config = dict(
    num_attention_heads=4,
    attn_scale=0.177,
    bias='all',
    lr_mult_o=1.08,
    lr_head=0.00664,
    max_grad_norm=1.0,
    schedule='wsd',
)
Each number is 200 + 20 x the weight over its row's rms, rounded and kept within 0 to 999. Layers, rows and columns count from 0. The size before them is the row's rms in percent of the matrix's.

# layer 19 attention value, 128x192, rms 0.234, rows 56-95, columns 48-95
104,173,210,200,179,203,238,179,189,234,192,222,242,201,174,185,230,207,198,191,199,195,202,216,174,194,180,230,165,203,211,196,197,195,167,241,206,195,210,178,189,214,198,163,198,241,184,182,226
100,230,191,227,220,202,193,197,206,185,206,176,216,193,189,245,208,183,159,186,189,190,187,187,205,184,183,176,197,196,210,166,198,199,213,187,215,191,193,196,245,155,171,225,228,229,213,177,191
092,201,198,165,171,194,172,224,181,218,200,201,239,207,206,189,193,191,165,221,228,187,154,203,169,200,199,195,208,212,177,201,199,191,208,201,206,210,204,235,200,187,207,198,194,182,192,199,208
104,197,176,174,210,163,195,216,170,210,178,217,189,237,190,181,201,223,192,170,198,160,169,208,209,215,215,187,207,183,186,174,194,198,196,232,195,204,225,175,190,222,212,205,231,194,205,210,194
092,213,228,229,208,203,184,204,186,176,183,223,202,199,181,208,202,172,152,227,194,195,188,231,191,182,180,178,188,220,170,204,197,173,215,217,193,220,197,171,241,194,226,176,214,221,196,172,216
095,181,205,241,208,198,187,225,202,205,158,193,204,164,204,214,193,184,182,214,201,163,185,199,236,219,196,158,221,175,191,193,212,226,179,196,227,159,182,180,184,215,231,217,210,214,238,196,205
102,211,192,168,207,198,173,202,179,198,215,176,192,199,198,205,169,182,226,172,209,207,204,221,200,235,205,210,222,185,181,178,272,179,259,249,181,204,229,236,202,186,166,185,181,216,180,173,177
102,200,183,185,217,177,180,234,239,203,224,183,203,226,179,176,193,206,173,188,195,199,178,172,236,203,192,235,238,196,207,193,177,197,179,145,186,195,177,225,160,191,175,256,171,223,204,201,179
110,215,231,186,196,218,208,209,204,205,209,212,157,222,228,197,206,189,220,179,192,192,235,203,185,169,175,229,175,188,192,217,205,220,189,184,221,194,213,188,236,227,221,241,189,184,186,203,202
114,227,180,200,218,204,215,219,211,166,209,224,221,226,194,228,244,184,208,192,189,196,210,189,210,229,204,190,186,210,186,184,180,200,186,209,169,201,243,193,224,197,177,209,215,220,208,216,174
113,192,212,186,234,148,229,226,219,164,194,148,207,234,171,206,223,221,207,198,178,201,187,180,174,213,208,184,184,211,223,234,197,182,178,239,223,184,194,213,200,203,233,150,222,197,210,169,201
123,192,192,193,203,197,218,217,198,224,171,215,207,179,228,160,204,184,191,195,199,186,169,221,215,208,205,233,243,225,210,185,205,181,196,187,179,199,226,194,203,220,202,225,225,169,219,190,183
099,189,178,226,215,177,208,224,190,194,198,240,176,229,198,225,236,221,256,195,233,213,205,193,231,211,180,188,198,210,231,207,187,172,173,187,220,203,179,191,191,212,222,207,242,195,187,200,171
112,182,181,190,217,165,187,163,228,212,209,216,163,186,197,203,178,169,211,241,192,199,203,205,184,189,236,191,229,214,190,163,219,221,194,192,197,192,230,213,221,201,193,208,205,202,239,207,192
103,156,216,208,210,221,155,219,213,167,182,196,205,216,197,197,229,193,198,195,220,176,236,219,197,213,185,196,203,228,202,186,176,209,229,198,232,191,210,168,252,197,193,235,174,190,188,210,223
100,205,199,206,160,216,205,208,227,201,222,183,193,158,238,198,215,193,195,173,212,190,207,195,179,198,213,197,226,203,188,204,217,203,227,234,220,174,173,180,199,207,190,182,238,164,219,156,196
104,224,254,197,185,205,191,177,212,209,191,223,202,216,190,175,201,201,182,180,242,218,223,179,211,181,171,197,189,194,242,198,224,185,249,192,183,178,214,207,214,209,204,201,212,218,194,238,196
111,204,141,148,192,211,209,229,177,209,239,204,209,182,170,192,159,159,196,214,209,186,205,194,193,167,178,204,213,204,190,170,193,226,198,224,210,178,197,216,195,228,197,225,192,211,192,177,185
112,175,223,188,201,221,214,170,182,221,174,228,189,214,199,234,222,195,171,188,152,206,182,204,200,188,257,187,213,176,177,177,216,202,212,233,178,220,220,227,194,204,205,172,190,202,173,240,206
129,186,165,193,243,206,203,242,214,202,224,149,202,181,209,207,203,207,190,228,210,234,224,191,200,198,188,199,177,203,222,178,213,186,236,215,229,196,192,186,187,186,195,170,193,203,200,222,204
104,201,223,169,230,204,216,148,210,188,222,203,196,203,182,204,178,157,217,175,183,148,194,220,224,204,233,202,204,187,216,192,207,211,203,155,212,228,224,208,202,189,214,236,200,208,207,172,200
107,244,179,208,166,220,166,214,183,218,163,215,229,196,255,150,204,207,195,228,206,140,198,187,187,223,193,202,217,200,184,210,164,185,203,207,184,197,218,214,220,247,197,206,208,196,175,192,229
106,212,242,187,222,207,219,195,194,161,189,195,221,201,187,198,213,168,212,224,219,214,181,190,222,214,177,207,168,203,171,220,213,214,193,187,214,214,182,192,222,191,200,203,168,201,190,216,183
105,190,189,179,194,224,191,208,215,194,198,194,194,218,216,241,195,182,168,175,219,219,201,177,205,215,214,238,183,223,185,209,187,162,242,153,228,199,148,190,191,196,176,204,204,187,205,187,184
108,195,220,235,196,204,216,178,192,221,196,167,174,177,171,226,191,143,199,188,204,201,213,222,180,195,197,205,214,207,202,223,184,188,197,234,205,236,200,180,215,208,191,210,197,185,178,192,157
108,229,207,224,200,209,196,187,186,208,198,236,199,213,217,199,184,179,180,177,223,218,220,227,178,203,193,178,214,202,219,195,220,199,202,201,223,239,174,224,222,220,236,171,195,202,196,205,154
097,216,216,192,217,205,192,207,176,190,170,179,190,184,183,199,190,190,205,189,229,178,237,247,189,190,176,216,206,204,196,210,208,200,180,216,226,230,157,217,193,169,205,191,193,182,182,182,161
103,160,194,174,233,202,183,190,187,175,207,198,186,185,204,170,223,186,215,221,177,199,212,200,200,202,193,136,211,198,211,239,222,204,204,224,215,195,210,193,221,203,201,176,214,213,248,196,219
099,215,215,198,213,178,213,212,165,194,201,203,224,193,211,232,199,186,193,239,217,225,180,230,204,212,231,224,226,195,170,172,185,186,205,176,207,195,189,187,198,174,217,189,222,195,201,243,204
091,189,228,236,184,188,181,223,218,161,233,203,206,218,162,209,195,204,208,192,205,174,205,176,233,203,201,182,211,213,171,189,196,152,209,189,197,168,195,191,209,197,195,190,195,175,202,187,203
114,210,179,196,207,205,184,199,202,208,244,199,185,201,205,221,220,196,187,202,170,212,253,175,197,203,201,206,184,208,211,224,179,203,202,179,210,173,204,226,194,186,219,213,200,188,182,197,201
099,220,199,192,230,207,236,194,235,162,187,203,213,202,196,198,189,219,200,230,206,195,201,222,183,197,203,175,203,180,172,209,194,216,239,178,260,195,189,219,214,220,237,167,187,210,228,204,214
102,206,218,216,197,206,179,207,217,214,179,181,238,219,178,189,212,201,227,154,199,173,227,202,182,216,197,187,205,201,192,204,206,192,213,189,177,209,224,171,215,166,182,187,205,182,198,211,211
109,192,202,190,210,185,172,187,180,213,189,183,199,189,269,188,183,205,230,218,191,195,143,209,219,196,213,194,228,206,233,191,203,197,223,184,205,203,182,203,205,166,189,217,200,199,183,245,176
111,188,204,177,189,203,183,202,169,218,245,180,200,198,216,201,203,201,196,226,202,172,224,238,198,220,157,198,208,184,181,183,222,189,203,183,184,205,180,172,223,202,181,182,165,214,190,171,191
104,181,166,193,200,199,200,181,189,196,167,214,255,197,201,217,215,217,220,205,201,247,186,188,187,208,198,187,209,199,235,188,197,200,241,175,191,199,227,223,206,209,199,192,205,205,219,232,172
103,203,194,215,232,225,203,249,192,152,204,191,223,236,197,206,188,183,190,214,193,171,207,199,186,180,189,208,181,173,206,178,217,186,177,193,224,149,185,196,193,201,211,194,166,175,184,172,225
101,209,219,222,197,215,217,224,208,201,207,169,203,216,201,183,221,158,197,204,195,184,220,215,193,152,172,193,193,198,191,204,178,228,183,187,192,214,200,200,243,208,212,183,216,207,204,214,207
107,243,256,196,234,200,179,211,180,216,229,200,176,206,182,216,196,194,169,203,235,244,196,183,193,183,204,167,203,163,190,188,193,208,211,208,174,184,215,172,233,208,167,200,183,223,224,179,179
105,188,215,209,214,208,208,180,229,197,171,207,183,192,216,223,177,195,200,191,209,206,231,206,237,195,198,193,232,181,194,196,202,215,222,176,228,268,212,192,190,187,230,183,191,235,162,217,178
# layer 19 attention output (transposed), 128x192, rms 0.24, rows 56-95, columns 48-95
102,227,161,185,234,183,164,205,185,163,192,200,192,201,211,191,186,206,222,242,186,216,193,181,201,190,221,214,216,192,221,195,190,240,170,204,189,175,201,252,208,181,185,208,201,205,191,180,204
099,193,204,188,195,227,241,183,194,219,216,225,148,191,232,195,172,215,209,200,216,217,208,194,190,234,204,220,203,209,215,199,161,187,176,194,199,231,224,174,150,237,203,170,222,181,219,223,208
091,195,202,193,185,177,192,233,203,180,156,211,166,202,194,212,202,222,220,203,198,196,219,210,221,147,226,211,191,184,232,201,187,216,188,208,188,198,193,177,189,214,221,177,172,232,220,204,192
107,201,236,179,196,217,224,222,183,192,226,206,206,207,219,233,211,219,212,219,199,197,228,213,189,181,165,224,152,209,182,210,193,205,231,218,217,186,200,164,198,182,172,214,174,176,203,184,201
094,195,181,222,191,225,181,197,197,206,196,174,197,247,206,183,242,225,225,215,224,210,199,162,191,202,209,211,208,191,190,178,188,160,173,189,193,148,211,212,204,208,197,153,191,164,199,195,202
093,225,233,182,203,208,186,217,241,185,222,212,195,232,194,202,186,173,240,176,181,200,196,204,216,208,191,215,182,215,189,223,172,167,200,191,153,199,221,229,230,234,231,189,225,177,182,203,162
103,177,230,187,244,204,214,224,200,221,175,206,206,188,172,156,243,212,213,228,210,166,189,219,230,202,175,182,198,180,192,217,158,210,249,196,234,168,211,177,222,214,200,209,208,176,227,243,208
101,250,184,228,194,212,191,198,175,244,216,245,182,206,205,208,162,156,196,202,168,189,183,210,205,217,204,200,192,183,204,174,215,190,214,212,209,200,202,169,216,197,191,204,208,167,221,187,194
110,208,218,182,215,200,229,204,227,196,177,186,177,203,166,234,217,161,183,215,178,212,184,196,185,202,226,167,159,228,203,188,219,196,191,156,170,207,214,232,187,194,188,219,179,224,208,190,206
116,210,183,204,155,192,213,198,171,207,176,232,207,209,170,198,205,210,231,192,235,189,190,211,220,152,197,195,195,214,219,224,194,212,181,209,197,192,164,181,181,185,240,218,188,201,203,209,196
114,186,164,195,192,233,175,185,193,223,213,231,204,169,217,225,209,190,208,248,211,203,216,227,213,175,176,233,193,206,209,208,199,213,203,148,195,240,197,198,207,185,184,191,183,241,154,221,179
119,170,213,188,187,198,188,223,223,222,204,163,194,233,228,193,197,187,194,204,200,196,174,163,208,190,208,199,173,196,218,187,191,220,159,193,187,194,186,175,214,181,203,186,195,230,202,182,212
105,203,199,211,214,206,201,191,202,217,199,150,180,198,195,171,175,187,169,212,187,209,198,228,213,196,216,221,210,207,175,204,214,219,193,216,181,192,256,216,196,208,188,184,186,203,185,172,190
114,178,227,180,210,187,219,238,185,198,181,160,231,197,182,192,223,235,226,225,210,174,194,203,242,213,183,178,168,210,221,206,180,179,204,183,219,201,201,162,226,220,183,217,197,165,190,201,222
103,177,197,198,203,217,220,189,221,217,207,165,188,204,202,171,199,197,226,211,154,171,210,198,207,217,206,202,218,217,198,200,226,192,211,211,200,204,204,272,165,205,175,214,199,197,200,206,200
099,189,181,181,182,207,194,230,157,197,206,222,198,208,188,207,208,191,226,187,183,176,198,199,169,201,169,213,225,189,184,193,179,173,207,227,195,187,214,237,193,163,217,215,209,210,197,198,233
103,240,181,212,200,231,172,212,186,191,189,177,226,211,204,211,182,184,200,202,218,189,228,174,162,212,221,209,159,154,186,183,196,204,213,218,223,198,192,154,205,180,183,194,226,191,226,215,226
116,191,244,201,189,178,206,236,229,195,208,212,216,196,240,189,202,178,237,220,172,173,208,177,195,179,223,163,210,189,209,170,238,169,217,191,209,197,159,210,198,205,190,187,224,193,185,227,218
111,172,156,207,237,163,189,190,220,175,232,206,234,209,199,224,192,272,210,178,195,191,183,199,208,235,190,222,192,224,217,187,159,190,170,175,197,190,175,173,191,179,202,219,206,200,194,179,224
127,177,232,214,187,228,202,149,194,172,183,205,152,193,201,200,186,191,202,213,205,177,185,231,218,210,196,204,243,189,210,214,182,225,200,170,185,197,226,215,207,231,221,207,159,201,201,221,181
102,209,213,206,197,210,209,193,207,200,210,198,188,202,195,197,176,207,214,221,177,220,229,209,206,238,174,207,177,225,221,172,201,173,202,171,191,193,192,160,201,213,204,196,195,179,179,224,218
107,181,229,184,203,188,215,224,171,210,189,185,195,218,210,234,211,202,241,188,219,215,192,198,181,159,187,206,216,190,212,213,241,222,201,208,197,182,197,198,208,196,206,176,204,201,182,195,190
107,192,171,166,178,188,195,180,199,185,209,218,218,191,183,202,222,192,185,164,171,205,199,189,180,194,211,200,190,214,218,163,176,191,187,186,191,164,218,226,243,209,184,178,226,208,184,201,189
105,212,201,190,184,209,199,217,172,180,218,221,188,201,213,155,232,235,224,221,207,197,181,180,192,213,211,195,235,212,199,172,193,197,173,209,218,199,197,200,187,219,207,217,194,171,199,189,183
113,155,221,149,235,201,208,172,188,151,173,218,184,190,179,209,215,197,173,208,227,176,186,219,193,183,201,187,161,207,209,215,195,212,216,201,220,190,183,232,182,204,205,214,185,219,230,234,216
108,209,186,184,192,175,194,210,196,203,237,206,187,222,190,164,248,218,188,215,225,208,182,179,182,208,196,182,158,200,211,193,208,212,196,202,196,182,203,175,225,205,167,193,246,205,193,190,215
099,179,183,160,185,183,191,186,183,213,200,195,198,196,184,194,232,201,213,205,202,215,162,197,167,194,204,192,213,214,184,232,220,211,183,217,198,202,217,165,229,241,212,221,200,220,183,177,225
107,201,208,219,231,194,196,206,166,245,194,219,213,200,220,206,201,225,196,210,204,184,202,185,219,191,176,243,189,232,187,181,230,206,222,162,207,200,194,193,217,183,173,172,179,186,188,219,192
097,210,169,201,193,240,214,211,223,229,199,212,224,231,170,186,217,181,190,196,196,231,202,170,224,174,198,209,205,209,232,203,166,214,176,221,207,229,209,203,207,198,218,173,228,222,202,187,163
101,220,214,201,182,219,182,195,207,210,210,190,186,199,237,171,191,219,165,182,173,207,235,218,197,187,197,222,211,210,188,210,221,209,228,189,174,176,207,172,159,191,189,220,219,244,226,224,183
116,210,204,224,179,200,197,223,194,191,195,199,216,189,192,217,188,177,213,216,192,224,213,232,224,207,213,209,210,184,185,213,180,206,203,170,210,208,164,213,215,179,225,219,129,203,208,246,197
098,211,204,184,204,208,168,188,165,209,225,188,215,206,222,216,220,203,207,195,183,197,231,193,183,196,206,218,225,216,207,222,199,210,186,164,189,207,233,206,145,188,199,194,193,195,202,216,188
102,200,185,183,237,214,168,228,192,199,193,187,210,200,222,214,195,191,165,187,193,197,200,181,216,210,195,153,208,216,177,208,203,235,205,221,202,199,208,217,197,207,222,212,187,207,203,216,206
115,170,208,193,244,209,198,236,251,183,213,211,195,231,163,187,215,186,214,189,201,192,219,189,217,204,185,198,200,194,188,217,164,206,210,217,195,178,223,188,224,238,240,194,225,186,171,208,188
111,223,164,208,209,184,225,197,213,187,191,257,184,192,225,188,192,179,200,194,206,237,195,191,204,201,233,172,241,198,183,207,221,182,196,178,210,206,207,203,226,219,211,217,183,149,190,217,200
104,212,175,209,231,216,186,247,214,195,229,184,187,184,190,215,147,209,198,218,224,173,214,235,191,200,207,163,221,189,179,188,196,205,180,195,214,194,211,187,182,170,230,224,192,209,215,214,222
106,225,215,231,200,163,162,192,197,195,215,202,197,190,152,231,238,190,239,205,193,227,190,205,197,167,216,200,229,188,180,238,214,196,195,201,185,228,184,192,190,194,176,189,214,181,168,228,198
103,185,170,202,216,159,210,217,210,178,191,210,200,183,210,195,200,200,198,226,177,238,203,152,161,219,191,185,186,199,185,258,226,218,190,217,181,189,191,189,195,222,209,210,185,184,196,168,208
110,202,204,155,195,188,193,207,208,203,182,188,220,180,224,167,191,207,192,203,205,162,237,190,179,171,193,211,218,192,196,218,186,181,238,204,226,214,192,223,181,230,191,203,180,174,182,217,200
107,225,217,145,177,175,196,174,202,203,190,181,180,222,214,205,183,185,163,230,200,215,168,204,193,219,177,227,174,230,197,184,202,177,202,211,181,194,193,191,174,227,199,216,239,193,205,196,217
# layer 19 attention query, 128x192, rms 0.182, rows 64-96, columns 48-95
104,204,177,212,202,178,203,226,191,200,213,235,209,210,193,188,228,186,201,185,208,153,211,198,200,212,175,185,201,258,220,182,196,185,200,224,202,194,163,233,189,187,197,193,193,212,201,195,229
102,220,199,184,219,236,191,229,171,206,204,176,212,193,186,176,186,211,200,194,229,230,206,232,187,223,199,214,197,239,248,200,211,194,197,174,197,206,214,163,170,204,205,230,197,215,160,226,186
111,195,213,221,228,214,196,207,174,177,182,223,193,220,217,193,186,214,192,210,202,234,180,188,198,185,214,210,183,202,182,202,235,217,215,193,182,193,182,239,196,179,232,219,190,206,213,222,211
107,208,215,193,193,199,218,228,164,187,198,202,179,202,171,192,186,185,220,200,215,225,208,210,165,185,175,199,170,188,203,203,181,177,212,209,215,229,202,184,218,204,193,162,158,206,208,188,245
110,197,190,201,193,191,191,171,229,194,174,207,205,219,202,189,231,219,185,175,173,232,169,180,188,203,200,208,186,211,176,227,194,228,175,218,197,198,234,222,145,207,224,167,250,194,199,194,210
112,184,233,212,177,195,215,209,170,207,183,165,199,195,213,228,193,250,210,230,191,185,216,209,173,201,209,226,167,179,200,227,198,203,199,203,206,179,211,191,213,203,235,151,207,197,206,230,199
107,232,228,191,192,192,158,188,212,193,193,185,202,208,235,169,213,182,201,206,190,211,231,245,208,223,206,200,218,216,205,201,204,192,183,189,216,183,192,201,223,235,179,182,173,221,199,178,197
106,214,213,211,200,161,231,213,198,205,171,182,209,222,238,208,215,206,204,188,184,194,206,197,189,220,202,197,186,177,171,182,202,229,239,174,224,209,199,162,197,188,225,232,162,183,172,207,176
101,188,198,215,186,220,209,188,238,210,160,176,201,167,210,194,188,183,200,217,196,243,203,230,201,218,160,180,209,260,219,207,220,196,206,212,228,147,175,183,233,214,234,189,209,169,198,192,211
114,184,202,214,169,208,167,210,199,225,207,200,221,198,230,217,221,205,232,200,201,191,154,194,201,193,199,210,207,191,149,192,193,194,210,199,221,185,197,202,226,186,175,177,227,180,215,198,194
107,149,201,207,194,227,195,205,216,218,221,196,202,202,192,190,205,222,209,165,198,217,189,186,210,206,177,164,183,186,186,232,175,181,197,176,197,214,191,173,200,201,248,189,212,183,231,188,200
109,179,185,192,195,225,225,196,182,204,201,228,179,195,202,179,209,182,209,194,191,211,175,229,208,243,157,179,172,175,198,200,177,223,174,226,142,216,200,199,198,186,182,212,215,216,202,173,183
104,209,188,199,208,235,190,220,227,222,245,201,218,200,205,235,163,208,188,231,212,205,207,214,197,203,204,200,211,224,208,182,181,224,226,173,197,201,168,221,199,172,202,216,197,211,179,205,224
105,191,213,172,171,183,214,171,182,183,204,230,195,189,182,179,199,188,204,208,192,209,222,217,190,206,197,200,205,167,196,204,178,222,196,215,198,212,205,195,192,225,198,194,233,192,213,219,198
101,228,201,212,178,218,187,171,195,257,181,230,182,200,200,228,176,197,182,174,178,213,211,185,175,215,217,181,231,170,218,194,185,216,191,175,213,206,236,186,203,219,226,242,205,186,185,190,183
110,226,202,222,209,201,207,210,196,194,190,226,211,185,218,174,230,183,236,231,199,222,265,187,206,194,182,177,171,203,220,220,180,209,189,164,213,198,220,205,189,182,182,205,207,211,214,189,229
107,180,208,204,189,223,221,204,202,229,186,203,188,172,200,207,218,192,185,183,227,184,201,196,170,239,178,202,213,221,236,201,220,205,180,186,208,192,170,226,237,199,188,199,205,211,206,182,204
106,186,208,193,179,184,201,202,158,196,185,229,217,197,185,221,226,229,190,206,204,190,221,192,173,191,194,234,172,205,169,189,192,214,222,199,219,218,179,186,194,194,219,209,218,226,224,184,202
104,189,213,202,182,196,185,211,218,229,243,235,187,208,192,217,215,210,228,213,182,212,207,221,178,232,200,195,219,162,200,190,192,199,205,183,185,220,210,234,198,203,217,192,197,209,161,192,233
102,214,194,244,219,217,194,190,184,161,201,213,183,193,237,198,188,213,195,241,186,210,224,183,184,184,195,214,171,211,181,178,185,219,196,212,163,215,164,210,181,205,197,186,195,210,200,188,188
114,193,201,187,220,192,190,198,165,232,202,204,187,180,190,197,204,230,174,215,214,198,189,205,194,209,221,177,176,187,172,168,211,227,182,214,219,184,210,190,215,188,188,209,179,196,157,188,190
105,201,176,194,194,182,162,183,200,184,199,218,209,203,217,214,187,192,217,211,220,185,217,167,191,195,191,209,202,191,201,216,200,204,236,209,190,210,210,174,233,225,211,156,207,195,216,201,169
102,215,205,241,212,191,181,202,221,210,189,226,183,202,226,222,218,178,212,168,196,185,226,180,189,186,160,210,221,204,191,198,214,188,216,255,219,217,204,205,158,185,175,156,190,212,222,205,188
108,176,189,218,221,181,212,173,193,181,195,219,219,190,205,203,179,221,215,187,224,204,202,197,198,167,198,196,210,228,241,212,202,179,193,222,198,198,189,181,219,189,187,189,195,233,223,161,214
107,183,195,209,188,226,196,172,225,168,220,222,181,206,180,212,203,223,203,196,209,180,184,213,185,219,186,208,174,216,188,204,202,196,169,206,171,224,189,184,224,195,197,173,185,207,197,197,230
106,191,177,172,188,255,223,221,189,209,192,192,242,195,217,207,212,197,226,190,196,204,195,188,201,217,197,194,180,207,186,230,200,206,198,223,203,199,187,179,194,187,204,207,183,182,178,192,225
104,186,213,176,201,231,237,163,203,186,197,157,173,223,193,184,220,180,187,201,238,175,199,182,194,196,221,206,206,163,228,173,223,216,210,214,205,194,209,193,215,214,209,207,165,173,212,190,230
100,187,217,194,241,185,209,194,194,221,185,190,186,186,231,168,183,204,178,180,199,225,189,208,184,196,195,229,225,195,207,190,196,221,194,234,196,211,237,187,192,210,171,183,163,203,191,185,215
104,204,189,225,177,191,217,147,208,236,203,197,225,182,217,178,207,225,232,168,211,227,182,186,176,181,211,208,185,214,206,157,175,188,199,201,222,173,228,238,192,226,192,169,181,211,241,190,214
104,199,215,185,202,200,215,175,149,197,181,172,178,208,178,197,190,218,194,179,186,231,201,175,213,190,191,182,169,201,229,218,203,193,161,187,197,185,205,227,202,225,195,224,194,197,228,252,201
108,226,202,197,207,242,202,211,178,235,224,183,229,187,216,222,201,188,196,201,233,189,238,161,232,194,197,229,207,176,200,183,163,204,181,207,231,213,196,198,188,233,198,204,188,227,170,209,189
107,216,181,216,228,206,208,223,207,221,185,215,222,173,180,191,210,166,224,203,205,219,197,244,189,173,195,221,227,191,211,195,182,198,221,180,212,228,223,183,234,175,197,223,202,230,186,213,172
093,197,217,183,218,215,204,202,203,223,206,172,201,198,208,216,215,175,180,176,198,227,188,188,210,167,180,218,187,226,200,197,212,199,190,191,210,189,205,176,203,179,169,217,195,229,194,182,191
# layer 19 attention key, 128x192, rms 0.188, rows 64-95, columns 48-95
102,225,194,180,205,189,205,212,213,199,209,181,168,197,203,189,202,210,206,199,213,193,234,211,177,207,213,185,163,222,235,203,186,215,224,162,183,230,181,185,234,188,186,202,230,181,163,219,202
100,186,215,176,192,190,220,220,211,236,192,187,188,193,167,221,169,192,199,222,159,196,213,222,199,216,213,196,200,229,194,230,198,211,217,207,177,224,211,210,185,211,236,185,207,212,191,224,169
102,164,226,228,203,181,202,216,216,185,193,204,232,213,186,228,223,233,163,214,207,163,198,191,182,195,205,155,184,215,186,194,196,214,199,176,154,222,209,237,199,227,217,212,233,228,214,190,185
106,189,213,183,222,177,181,203,212,199,196,192,224,193,148,250,204,162,208,196,230,208,185,219,190,193,193,205,180,161,194,176,210,189,212,215,222,214,189,186,241,204,161,192,144,190,208,164,186
112,188,206,238,208,228,153,212,224,208,186,248,209,207,192,195,197,197,195,208,185,207,221,169,182,188,190,202,229,215,225,195,205,195,213,211,183,211,190,201,208,221,218,171,177,223,184,216,208
106,197,227,216,211,216,192,191,197,219,222,208,243,184,206,174,214,188,190,223,172,160,214,225,217,199,197,229,206,184,198,205,159,227,204,172,245,198,226,209,183,180,166,182,177,205,209,184,168
107,201,217,196,206,179,169,196,183,188,243,209,227,185,206,193,184,195,214,189,218,206,218,190,218,172,188,204,210,196,216,163,206,170,143,179,201,193,194,194,223,196,210,184,197,185,191,157,176
108,224,156,188,148,153,223,219,179,219,209,180,205,220,185,224,194,194,138,212,186,194,223,184,187,187,190,160,183,210,177,209,200,201,197,196,218,173,214,187,207,202,229,210,170,199,185,201,199
100,176,199,188,208,171,223,233,202,192,209,201,198,175,176,220,238,170,192,187,170,202,206,209,221,201,181,195,209,223,195,234,180,203,213,214,193,171,210,187,234,202,209,193,196,205,219,224,193
108,178,186,231,181,236,190,243,165,214,250,212,200,217,219,218,166,209,208,175,206,226,177,171,187,203,209,206,211,166,170,196,232,186,225,179,182,205,202,195,196,201,197,191,224,217,206,193,209
104,186,185,206,209,220,193,183,203,195,228,190,212,217,212,212,215,209,237,204,212,179,197,171,217,182,172,169,214,199,210,268,188,181,166,193,253,235,228,220,210,195,210,198,202,209,210,229,198
109,204,168,224,193,229,182,185,213,206,205,183,203,225,190,222,213,193,216,193,196,213,188,214,187,218,190,175,192,202,200,165,188,230,223,214,183,201,242,221,227,187,225,186,225,206,182,196,163
107,190,205,235,220,198,211,222,237,221,199,220,249,175,195,193,183,219,208,202,221,206,219,174,186,196,205,233,220,181,209,198,212,208,218,188,155,215,215,201,162,183,207,248,224,212,210,213,201
104,180,201,185,201,197,233,210,221,192,220,212,200,206,200,179,208,217,219,178,171,195,209,195,188,201,204,186,227,184,207,225,159,239,260,165,199,184,177,186,188,231,187,202,223,204,216,210,147
104,207,179,212,210,211,169,199,170,250,233,190,209,196,177,177,201,203,219,173,207,198,204,164,180,204,233,184,211,183,176,192,196,202,204,210,229,217,219,192,186,204,216,231,164,157,210,184,194
106,200,187,167,231,181,176,219,215,193,192,194,235,189,167,193,231,159,216,225,192,161,228,215,211,179,205,201,174,202,221,213,190,216,195,175,177,209,197,167,208,187,234,211,208,214,181,165,195
107,193,183,187,203,193,204,187,227,184,236,175,200,226,185,181,225,204,210,190,223,206,155,214,217,219,181,202,198,204,194,216,212,192,235,182,171,214,185,204,207,175,231,223,156,186,184,189,224
098,177,194,169,192,173,180,203,181,203,218,200,199,196,207,221,177,203,190,192,199,213,227,205,174,190,202,212,211,213,167,167,169,217,214,185,233,233,218,158,197,210,205,205,182,213,186,188,204
106,196,198,182,167,185,223,170,247,220,243,206,214,192,192,191,197,172,216,190,202,213,213,198,224,212,189,213,195,226,197,208,199,217,176,180,185,200,202,195,174,202,214,210,176,182,231,203,197
102,191,197,202,220,190,188,215,164,235,186,214,163,218,232,229,215,214,203,241,211,223,199,173,198,211,190,232,183,215,193,180,177,217,215,235,185,236,161,210,176,162,162,215,186,189,201,197,185
106,205,188,197,153,192,204,147,186,212,171,207,181,198,210,187,172,198,217,214,209,221,182,199,236,233,188,198,185,132,186,185,186,217,227,196,195,180,208,186,221,207,207,167,214,219,182,188,182
109,194,203,235,217,175,205,203,182,215,194,195,188,208,204,193,187,202,216,202,199,202,203,207,229,207,179,202,155,214,209,239,193,205,193,204,212,192,219,196,204,187,229,204,224,205,181,219,173
098,185,210,208,240,193,166,213,200,222,220,200,199,198,246,201,183,166,178,182,209,181,179,201,193,209,191,187,192,164,211,211,194,194,220,176,230,186,183,162,179,183,194,208,224,196,220,204,177
101,185,191,204,208,170,210,219,233,220,191,231,194,242,176,172,198,217,225,228,222,210,235,222,206,188,184,192,215,178,177,162,183,204,140,175,210,186,188,222,202,211,223,204,207,186,158,209,222
106,204,207,216,199,204,180,201,200,200,162,191,191,212,171,228,194,180,212,186,196,179,184,151,196,194,182,180,194,216,168,189,181,192,196,168,214,208,203,218,182,264,150,196,184,165,211,178,220
111,210,191,179,199,219,181,204,247,203,195,222,236,225,202,221,203,208,211,191,161,184,202,206,194,179,202,207,210,204,184,189,225,193,220,189,217,177,188,193,185,205,208,178,198,205,224,201,225
108,185,185,202,213,228,271,212,217,222,196,156,204,195,218,183,188,189,161,209,220,179,205,210,217,191,172,198,195,186,207,193,204,183,205,232,194,213,182,215,192,205,230,195,194,175,211,188,214
099,195,196,188,220,205,203,154,212,174,185,208,217,189,224,166,200,214,196,229,207,226,222,216,226,207,204,188,189,207,196,185,187,189,193,238,184,221,232,198,201,187,209,194,180,173,211,217,198
106,195,211,185,234,191,167,221,164,231,165,201,188,179,203,174,211,223,181,178,202,235,173,190,208,199,188,199,196,232,227,185,185,183,200,209,216,185,223,206,199,246,250,228,189,212,194,188,230
107,188,206,214,229,217,163,210,201,153,210,176,171,214,232,195,210,203,178,215,187,214,171,179,186,197,216,172,204,191,181,198,184,200,180,222,192,241,161,221,225,224,189,196,205,183,211,255,205
109,216,183,196,199,216,209,217,218,236,191,209,220,208,188,217,242,205,170,182,172,221,207,186,209,182,200,232,241,187,174,205,198,175,165,199,207,202,211,197,201,199,220,182,214,194,177,167,192
104,180,198,198,165,219,174,256,213,222,171,211,182,198,194,169,236,235,177,187,212,183,175,189,236,186,218,220,213,193,217,208,197,187,189,202,187,234,222,188,222,193,182,188,227,203,206,169,222